Weights of a small transformer language model: 13 layers, width 128.
Each number is 128 + 32 x the weight over its row's rms, rounded and kept within 0 to 255. Layers, rows and columns count from 0. Numbers have three digits each. The size before them is the row's rms in percent of the matrix's.

# layer 4 MLP down (transposed), 512x128, rms 0.0571, rows 142-152, columns 0-127
101:138082100124122103131071175097162100091112102135137166146125111067107112120135093135184129133114133116143122055123120175102112144201121175111177134095129139151132087110117095101125127103147136137183085093190134114128186162205158086173107094127130096143130148157133082109145106163107105133124131159145137071099125127070119129087131170152199155156117082107154126097123101109146151248064
104:129140172168084174142140120141147066093154117167118104138133126112124131159179095150075089178134106078140157168154159065145107127082075147189135182128105109088129122132132120137181138124112160144105102071093160105140166131142063191122116142173092157106123113044125129128105151196147138150107108083126125106163121098084134097171101088152108187092107132147082167067109141095146083131193
111:138084162120085066178127103149115101144159099118157145112129073150087133098153136197148102137176165128090130101108166099113106152140119112079094121148158098139072182157165136159112125118124120133131084147134121100121164131144145160113121150116101049177102186083143099085191074115141105132175143148139079135080203072122082133182125061175141119133102067064165117138146139134150154086131
099:139114178146076175105095127062128127111101127124173111150096124127087178077119119136096086098099136193152142091079113154187097143122152140081145188098111151181116096092112092204071124155109144146107111116161150162129075110158104145113115051127115131151129168191130096123169104164117148146161112119121124151142180121103087137092130074141116149115133129048133121162191136071117200155115
096:166196117069070101121132193170091153143102160085162144146134124061153103129151126130097085087139142110190093124142123139113193104087119165127103106101113076101156123176134165059079138200132143129131083181133126119197153134164157145147073140170144090135160121155094146131145146145116140144099197138116148135146085106139077060138105074129158088113153091065113122157123139113153145147126
123:091183130116110203092164117095122180161148145164135098189134120152111098109109155131149114098114160127139100099144126118123159132148140144035126168079151075130136116101120126156125126117126206169094135120086074185126191119147163116130144143186093109160168130143124158066153139142115138143137199140135144141117122140106147129155115143113086121108120106123106010118103138114050190149193
082:108092118138142099134006170150119126089112110133135169120146174154119163136120125093123116098153133087075174157102140135142109119048156169194094149162152185110135129081141147136199149113190153130100081186139126183131121093147131188135118117121114175128154104130137112113120117098127117095129144150144139140152167144159122081132092110108198149166120140171075137104218136108167191144133
094:129097133104186152102176178127109131111109132073111125140120047156145147132096173154091090171127097155119119113111141123149102125153192073168127076112155037099125125081132138153183149200143137149104148115086157188074126136153159145169154111136118132065098116059164183112135179067098136116121147119127096169172124168118180156121078095102105136139078106121172113145129127143146108179127
084:126123087126181133195174167123131106106075090162062094088189137134157113135107092149150130124122101158195167154094079118147095115094136082074117156116110159127140035199133086111137124206153168136109102086111171091130171114103137132161110152131132090122146114089148102167116165095160135094168108113202145074133157147120117121116125193142105097147157132076109104088135119107145129076117
107:096113104098129129123162196135104125143150166159133137075113171126097149149122129145168135124170157139135119124070099144124134082115198095109120200153105145086090130097161135139106112094133128089073186080114069121137124171110095106174100061147143206071133105081115141195165113065117120119091122098136144099172111100203143156139097113109151070109161134109101128060143139116126139194148
113:086157171187164054213127119127107115106161106142162061050135133138144154121174140127139128161131118162124120165109152107166154147067091139151096122106088102160158185201133083132159113142076111125076083195119115120124161155118112076143150112097139148107088142149126124123116144154109146118078128132127032086129115097087168073148184115143147132096123098107089125115138074127173098130127
# layer 4 MLP up, 512x128, rms 0.229, rows 143-153, columns 0-127
104:104134122125148144079135092141131139128155146140133067102106120100095075094103099142185109146160105127101081115113147184090101127103151112133104112110144130071100092037119129063128111130089152087110113096193125136178134130082061145086128129140146091205155161159192163136125147076114086152140116213168101071153109090172150120110073155105146154107125158082174135127161174134147144150154
113:113162136171077111129090104126095092123148124120137054096123105132093153117146111139060136133145175190139158106148132156138113165139049109157176146180119226077119153139125103127132161072051139071036062154129131139093197164133073106114092090134157135124108144110179150134179110177182126113132108126140136119167089132105133122091131151090139113108122100101160106108138136121124166119122
100:080180121141150112150062139168087089082080130112081132095170062102127144145131133201180109127125082172145133102197100173158163125104116102091118127123096063100102124112098070135160114085145110109173126155112135120135120131139137172171128144151091092105095093082075094074128113120123100117095159201153088134068087091131136100069160101142164121073106101092146098137128077127123113096118
103:138111180177109091136112073112120168130145139162116139071089111113137118096076161097142158149138099128126142100142103099125071119183149081110112173169063136155102115133073163064143179077075142147088150106158097132114155049131092084076163089125142114081098118155163164155088159138219166132179156053148111097139123153160097118077146129156112119121144134171137080097119121111122123127125
125:093126127140093102119159118142171050097142147075080120121125114167116097097119146035121060112132087150090064195136136108084131118173093111142117109119173151161161083059156085104109129115109136115136115098116153111087137119138196132102153116165124136091086144148142140159141107176121122178138128118111066138142074156114130125176130099094088169122097121084126101089101190118087099180203
081:074161158164118184116137156102161131155202108168117050134128138130076152142133078185116119150166118130163150133147195107134079105148136102109129121134115145158070125110165126118142166120172063159171099116175114164196139115106110109127148204119135129103179157194081115127113098113128193177155150099121109171070130179156137124135073121139093094127167157097104144137122122133051141101147
099:119144178151089082138150226128167121087107153123122142116111071076090146177104090155110139143125103151098136101102162109167117153135090144129156118139063120130119142153127112094149102138143075116145077137157141140205071070096087177082122081128165141206081101112106071140120126116106115096111111136192108123158062114094166178141116156139089183106099202126133090160129136135131134138151
081:138114140149107119073100164126141125160189181102135123178129159138145132083120141158162142112108048091145044128135157084141153119153129137119125124200109129114161152104152148138076210129114102138128131155097095181158155181107086137116148141118156127151126197169142122100132114156159193130130050163061068134141153131160183132100173060154093160136147105150132091139174171124172115123148
103:164126148128089145177093140117055075144109150157089141139145176099123174164121135119118115141155165133152115148152140117108052129102077185140108151155172137130122143109093117158123123085142081117112072143123153129091068120158038113100131092120180153141121117151154068081140148161119157142116101200098133068143179085141156071098137049168189117114142140121126124137044161146121101123122
105:146091084083097115095150122101150080095091163129159146101120106169165125122121088108113091056133118130105127155160128104119113115183230122135126120120107115148135142075087154116113157088170164141177148137138139085138081145123103154153061167151081067131116157133151148069146120125083133091151096123123185195120099123162120211161088130127149121146128158092056183118168162144122169150179
098:091116166108085130130109114087144130103094089166143099082118165145148149113136175139098098058180088165152135158089127114162055157099146094209162149160090064071085156132157193073094117194091099163107118105106172150074129101159138112141079138112122113124150151143120112126136149148129173115084209129099132083098121115127084104169128103138148103110125152131092162186137110178121151087113